Weights of a small transformer language model.
Size: 8 layers, width 512, vocabulary 8192, 27.3M parameters.
Training: 527M tokens, 8048 steps.
Each number is 128 + 32 x the weight over the matrix's rms, rounded and kept within 0 to 255. Layers, rows and columns count from 0.

# layer 5 MLP down (transposed), 2048x512, rms 0.0413, rows 771-795, columns 64-127
[[152  64 174 178 133 153 146 116  98 112 127 128 116 103 138 126 140 140 142 126 102 134 124 125  90 141 130 178  55  85 174 173 181 140 116 105 163 117 102 102 105  86  88 191 183 148 150 119  73 184 143 153 159 105 156  79 149  86  78 139 120  90 176 113]
 [219 161  83 166 116 154 119 128 178  66 138  81  66 182   8 179 105 109  87  96 135 134   4 140 127  49 119 187  79 103  34 121  74  86  99 120 112 161  95 156 116 172 100 165 143  79 255 163 102 140 101 174 164 152  73 113  46 126 108 147 151 123  68 117]
 [114  96 174 104 133 190 130  95 112 128 106 118  66 145 145  78 113  93  96 155 105 134 153 113 122 100  75 168 128  91 152 140 162 145 108 107 140 138  73 179 143 147 165 158  87 110 120  90  94 122 135 139 154 118 159  87 102 123  95 113 137 107 149 113]
 [157 128 108 127 125 125 132  99 124 127 124 100  86 124 161  98 149 165 108 154  70 150  71 168 114 146  84 101 119  91 133 156 143  90 173 103 112 122 127 131 159 116 147  90 141  42 132 100 138 199 144 114 134  91 111  82 176 139 129 129 156  73 134 137]
 [115 122 126 108 139  67  74 114 119 153 146 102 184 112 157 140 115  82 116  72  78 169 135 109 184 122 109 114 158  80 100 153 200 178 160 123 229 141 130 146  95  94  79 163  61 112 105 157 137 111 111 109 123 130 131 106  72 101 172 194 152 156 106 157]
 [116  56  88 141 163 106 151 104 128 131 113  71 130 107 106 119 130 144 112 113 146  94 138  78 188 131 106 114  69  77 102  42 178 189 112  80 145 144 151  96 114 112 165 172 127  85 117  96 101 119 114 184 139 157 132 103 155 107 178  99 114 143 118  86]
 [ 93  98 178 125 109  96  86  80 120 163 179 138 139 133 163 148 178 115 114  92 134 113  97 111 102 167 117  99 135 131 137 111  92 116  95 119 143 129 175 153 169 105 150 125  89 129 125 193 174 108  85 187  58 147 152 147  76 124 163 116 138  78  93 113]
 [ 94 134 104 122 138 175 158 122 119 114 149 113 146 136 154 143 127 142 136 145 122 124 169 107 141 128 119 121 160 175 172 122 152 148 110  89 132 115 123 144 142  94 116 114 117 142 174 195 192 126 107 138 147 174 128  98  94 138 110  74 102 104 141 125]
 [127 167 118  76 119  99 120 118  77 190 143 138 161  98 137 123 149 168 123  74 124 120 125 117 125 123 101 129 135  86 139 128 145 128 112 167 122 135 126 158 156 140 152 133 174 153 122 142 153 120 106 120 133  89 152 154 111 111 167 131 143 108 117 118]
 [147 116 163  80  99 143 159  97 185 128 132 143 122 179 147  83  87 109 150 170 115 156 137 120 125 149 105 144 121  86 115 156 193  84 179 110 123 121 100 122 103 108 156 137 105 126 154 135 107 101  81 159 115 105  80 117 185 133 100 115 159 151 152 107]
 [ 46 170 194  91 135 161  76 120 122  99 142 134 193 141  98 149 138 147  53 147 112 177 143 169 184 108 191  60 142 135 144 148 107 143 117 109 135 165 112 135 176 142  92 106 112 113 130 106  99 159 110 194 106 134  54 101  50 175 250 165 102 152 155 148]
 [ 86 117 154 139 140 152 137 105 131 203 134  74 139 138  91 127 150 129 172 118 114 150 139 113 125 133 121 146  85  99 106 141 183 159 193  95 144 114 138 118 144  89 218  62 152 100  92  93 101 161 124 110 174 128 112 143 167 105  95 207 217  99 119 128]
 [148 165 131  88 134 145 145 153 129 135 132 184 190 167 124 134 174 103  81 130 152  91 137 176 112 120 221 183  93  65 121  75  83  54 107 120  95 146 191 144 121 125  81  97 185 124 122  85 139 122 143 106 154 111 126  97 108 120 154 160 160  79  77 121]
 [169 129 173 154 119 140 148 115 121 101 153 102 130 138 143  97 112  91 121 158 121 146 120 150 145 133  88 134 143 102 103 102 182 101 113 186  98 153 142 122 158 143 126 129  85 158 166  86 132 190 115 183 128  97  89 141 111 191  73 123 116 130 143 137]
 [ 94 131 101 105 136 172 103 121  24 105 140 167 158  92 119 129 139 107 218 174 138 121  87 164  97  90 133 121 191 126 107 181 129 193 160 109  95  87  97 137 146  76  94 120  91 126 102 158 145 154 156 167 145 119 145 110 149 155 153  92 119 123 133 165]
 [170 122 135 146 118 124 119 127 126  60  95 119 209  30 162 133 111 102 128 104  94  82 114 189 141 172 145 139 131  88  90  78 155 122 103 116 113 112 155  68 118 118 155 122 128  81 132 161 162 125 149 162 127 138 132 176  85  76  79  80 130 115  79 168]
 [106 120 164 151 137 175 137  57 166 138 181 146  95  84  76 152 149 115 167 108 140 118 218 145  54 113 102 119  70 132 110 111 192 106 180 125 100 149 160 177 115 122 146 111  96  89 145  72 153 169 164 161 118 127 117 104 121 162  80 201  65  94 117 151]
 [165  98 121 150  88 186 144 129 169  81 146  93 129 166 128 100 147  52 178 149 119  75 141 186 174 138 175 114 124 106 147 119 106 208 140  64 134 178 106 118 148 101 129 146 133 108 138 154 136  86 184 214 108 115 132 108 127  77 201 111 123 119 155 148]
 [128 117 164 178 106 109 183 179 203 119  94  85  89 106 141 212 181 110 121 138 140 101 129 140 153 142 178 172 117 173 101 116  79 162 165 104  83  30  99 133 168  25  94 141 125 123  66 139 120  98 137 161 146 129 188 109 155 184 184  67 160  21 181 109]
 [ 82 168 107 129 154 100 154 112 112 102 123 104  84 123  91 133 116 105 102 147 111  75 122 193  89 105  95 219  90 133 122 108 123 104 174 121 112  49 152 155 163  75 122 110 149 201 122 143 113 133 120 197 147 132 135 177 105  89 138 142 240 123  95  99]
 [100 138 120  85 135 102  69 127 142 161  67 119 148 177 116 169  46 125 175 190 102 105 170 103 168 192 141  77 113 110 189 143 153 151 177 113 157 165 152 196 184 112 127 122 104 187  60 149 154 130 105 124 171 103 109 130 102  88 112 103 117 129 131 138]
 [120 154 122 102 157 186 131  93 143 132 194 159  92 127 120 100 109 125 139 144  94  77 131  83 127 112 122 120 103 147 222  92 111 190 116 122 158 176 134 109  68 101 134 105 122 163  86 129 154  97  82 121 129 180 123 109 143 157 113 125  86 111 150  81]
 [142 153 104 134 149 104 134  85 117 186 146  85 155 154 170 136 149 132 107 162  78 115 131 146 125 120  68 146 172 158 142 139 136 166  89 126 106 162 121  66 100  74 102 126 118  61 203  90 162 115 152 137  93 117 124 130 134 102 103 173 137 137 139 125]
 [ 87 127 140  84 122 155 149 110 102 107  97 124 117 130 172 140 126 161  97 203 119  62  81 108 108 177  96 124 160 107 139 169 174  94 116  92 139 123 175 138  80 105 109  96  80 126 152 101 132 157 137 190 135 102 117 165 130 159 163  79 106 138 154 138]
 [110  99  90 109 101 136 139 129 133 170 116 162 159 123  97 145  85 167 133 116 146 106 101 108 121  93 151 163  93  95 108 122 138 146 124 118 124  55 142 140 120  91 132  82 162 150 116 146  43  99 119 119 109 131 145 116  48 108 113  91 142 145 153 139]]
# layer 5 MLP up, 2048x512, rms 0.0749, rows 772-795, columns 64-127
[[128 237 107 143 143 119 156 102  53 121 106  74  92 196  95 185 125  99  95  92 191 159  91  94 150 110 166 166 131 137 129  92  50 124 110 174 152 182  92 145  89 143 169 108 218 110 210 194  73  84  92 102 120 167  33  80 118 105 209 100 174 144  68 150]
 [122 119  43 177  83 100 174 120 177 106 105  87 122 131 150 147 118 130 132  96 138 126  73 145 104 156 105  85 215 120 204 122 161 121 131 151  73 150  67 143 120 114 151  86 158 153  86 121 120 114 166 140 113 170 136  98 147 103 105 181 122 123  89 143]
 [ 80 108  98 143 107 121 135  74  88 104 105  81 128 114 163 111 132 101  99 111 150 193 124 126 165 110 117 136 126 106 147 152 146 144  90 205 128 127 108 130 100 128 154  77 152 171 172 114  98 135 174 142 153 207  73 105 179 106 108 166 117 130 132 145]
 [156 132 110 110 112 142 146 177  89  97 152 162  92 104 148 150  40  85 177 130 109 135 130 189 149 117 125 133 115 113 106 115 122 161 132 132  65 132 133 112 104 128 134 139 190  76 145 133 185 146 145 144 101 124 133  73  96 128 109  86 177 155  99  95]
 [150 128 112 154 119 134 169 126  96 153  98 174 153 118  86 144 131  97 121 133  69 153 111 152 161 159 126  79 187 106  61 131  79  91 120 138 128 129  97 131  97 101 126 122 104  61 150 175 133 140 116 155 102  99 126 112 144 117  85 131  90 148 103 202]
 [125 140 131  71 153 180 138 110  99  97 134  62 167 121 105 116 135 141  90 164 195 130  67 115  94 141 131 151 143 132 111 150 179 183  81 127  91 102 150 120 116 136 149 166  82 115 100 131  77 115 146 161 186 129 128 114  89 113 130 182 122 103 161 110]
 [127  92 124  90 150 146 128 138 179 109 155 106  96  77  76 151 181 140 148  74 145 118 176 154 117 102 109 114 133 125 128 173 144 110 139 152 184 152 149 121 130 173  93 139 112 133 142 165 132  95  43 112 150 175 103 164  68 111 159 129 124 150 120 129]
 [144 119  69 174 120 109 109 130 179  98 131  75 155 146 120 174 151 108 170 147 155 152 107 170 142 118 102 109  99 106 150 108 115 126  93 144 117 105 105 144 131 125 150 107 123 156 120 112 189 143 145 168 118 133 148 170  99 135 126 143 137 119  97 132]
 [146 161 172 116  88 146  50 148 127 117 103 115 161 101 148 141 151 134 114 115 108 125 194 122 120 117 113 151  89 185 100  76 124 159  97 156 103 154 106 149 150 132 121  86 129 152 123 136 164 138 103 125 137 124 164 148 110 129  75 122 113  92 147 130]
 [126  69 107 151 106 144 128 106  94 121 155  97 192  84 136 133 157 124  93  94  72 116  97 136  73  87  83 109 117 109 194 174  98 106 136 113 163  78 152 125 109 171  79  44 141 154 121  82 105  90 113  84 126  86 164  70 110 124 128 138 139 115 233  97]
 [147  80 131 101  88 142  69 202  97  94 160 105 100 164 105 151 122 188 110 166 130 124 142 119  78 124 125 135 116 121  91 122 152 156 144  78 100 119 111  86  71 189 113 112 164 191 176 185 199 145 108  81 104 142  91 128 140 111  89 114 109 134 125 169]
 [126 138 134 127 121 100 146 107 165 115 165 105 132 111 117 183 135 175 135 122 109 158  64 146 117 156  79 146 124 120 164  96 128 142 136 116 127 151 121 115 151 123 138 107 114  97 118 145  74 139 140  77  92 112 109 158 133  94 140 165 139 166 164  99]
 [133 123 111 243 159 125 130 111 111 100 167 123 119 152 134 139 169 106  97 129  93 199 136 126  50 139 109 162 103 155 211 167 129 174 119 108 160 135 117 177 136 115 107  65  89 125 130 145 133 171 137 135 127 146  75 135  61 108  99 130 159 114 101  92]
 [104  78 172 174 144  90 123 109 143  84  74 154 197 142 113 161 131 131 150 177 145 127 124 128 121  94  84 112 101 128 197 108 150 134 149 138 141 133 123 114 145 139  84 151 170 144 120 121  84 116 148  66 132  95 101 148 159 133 136 148 129 119 121 137]
 [ 91 123 153 146  99 156 140 116 135 166 139 126 187 163 174 148 132 110 170  95 111 197 104 143  87 137 109 121  99 129 131 156 172 116 171 122 152 163 135 157 139 176 117 148 136 111  86 153 179 175  93 145 105  87 140 134  93 138  97 152 138 108 190  73]
 [109  73 137  90 129  88 101 107 157 108 120 140 172 137 103 165 133 181 145 171  69 159 104 149 171 146 122 111 139 101 127 124 125  65 115 125 135 111 147 133 143 155 125 147  81 159 133 140 138 173 130 209 118  77 105 111 124 166 141 130 101 136 124 123]
 [144 148 197  76 122  77 124 146 133 139 187 150 132 141  75 215 168 169 158 150 161 137 122 176 169 198 170 134 187 131 144 152 124 128 160  95 117 107 120 131 166 149  86 139 141 127 186  92 137 180 152 132 110 216 165 174 100 122 141  91 130 159 124 125]
 [144  62 120 136 116 129 111 112 144 163 153  81  72  95  84 111 107 180 142 122 133 133 169 165 118  92 160 189 181 181 188  79 125 159  62 187 134 148 132 132 146 140  95  98 158 128 120 119 119 118 135 206 127 157 146  86  80 120 124 110 156 117 136 155]
 [167 159 119 122 139  78  92 117 115  88 112 148 104 135 148 179 134 152 165  72  93 176 141 103 137 140 169 116  70 120 119 115 183 127 105 153 115 161 166  95 175 123 137  42 143  81 121 130 145  71 134  78 130 122 160 129 112 186  93 120 150 151 151 110]
 [160 129 113 132 181 140 179 127 123 126  96 141 153  71 114 122 133  89  52  96 105 129 148 168 176  99  69  93  66 144 179 171 112 148 157 139 123 130 156 139 123 121 152 137 137 153 159 106 145 191 153  85 122 131 119 119  98 150 133 188 104 159 161 100]
 [120  69 196 168 149 148 123 112 126 168  98 175 154 130 165 143 136 141 126 170 136  88  78 148 115 155 118 117 157 125 117 133 111  74 184  99 116 167  98 168 151  72 112  76 147 134  83 115 158 149 142 135 138 137 128 116 125 127 164 176 139  99 102 168]
 [153 128 155 115 157 114 114 150  88 115 166 121  96 125 112  92 152 128 113 119 117 187  96 145  68 122 101 152 181 165 140 106  97 149  69 175 109 150 157 143 113 132 181 104  95 133  83 135 224 185 155 146 147 161 134  99  75  88 174 150 175 139 139 173]
 [177 111  89  83  96 139 125 168 117 126 147 144  84 203  91 162 109  76 197  88 147  95 125 129 168 110 137 146 111 142 127  52 143 165 171  83  89 102  86  92 165  82 120 148 149 121 110 166 154 126 169  81 116 119 169  71  93  92  99 155 101 152 119 114]
 [135 179  92 136  89 125 134 168  79 131 141 140 136  94 123 151 108 125 105  73  77 135  89 161 124 156 152 175 145 117 125 146 134 158 135 130 108 161 121 169 100 142 168 174 136 162 161  99 156 147 108 180  88  95 162 124 147 131 129 140 168 136 123 102]]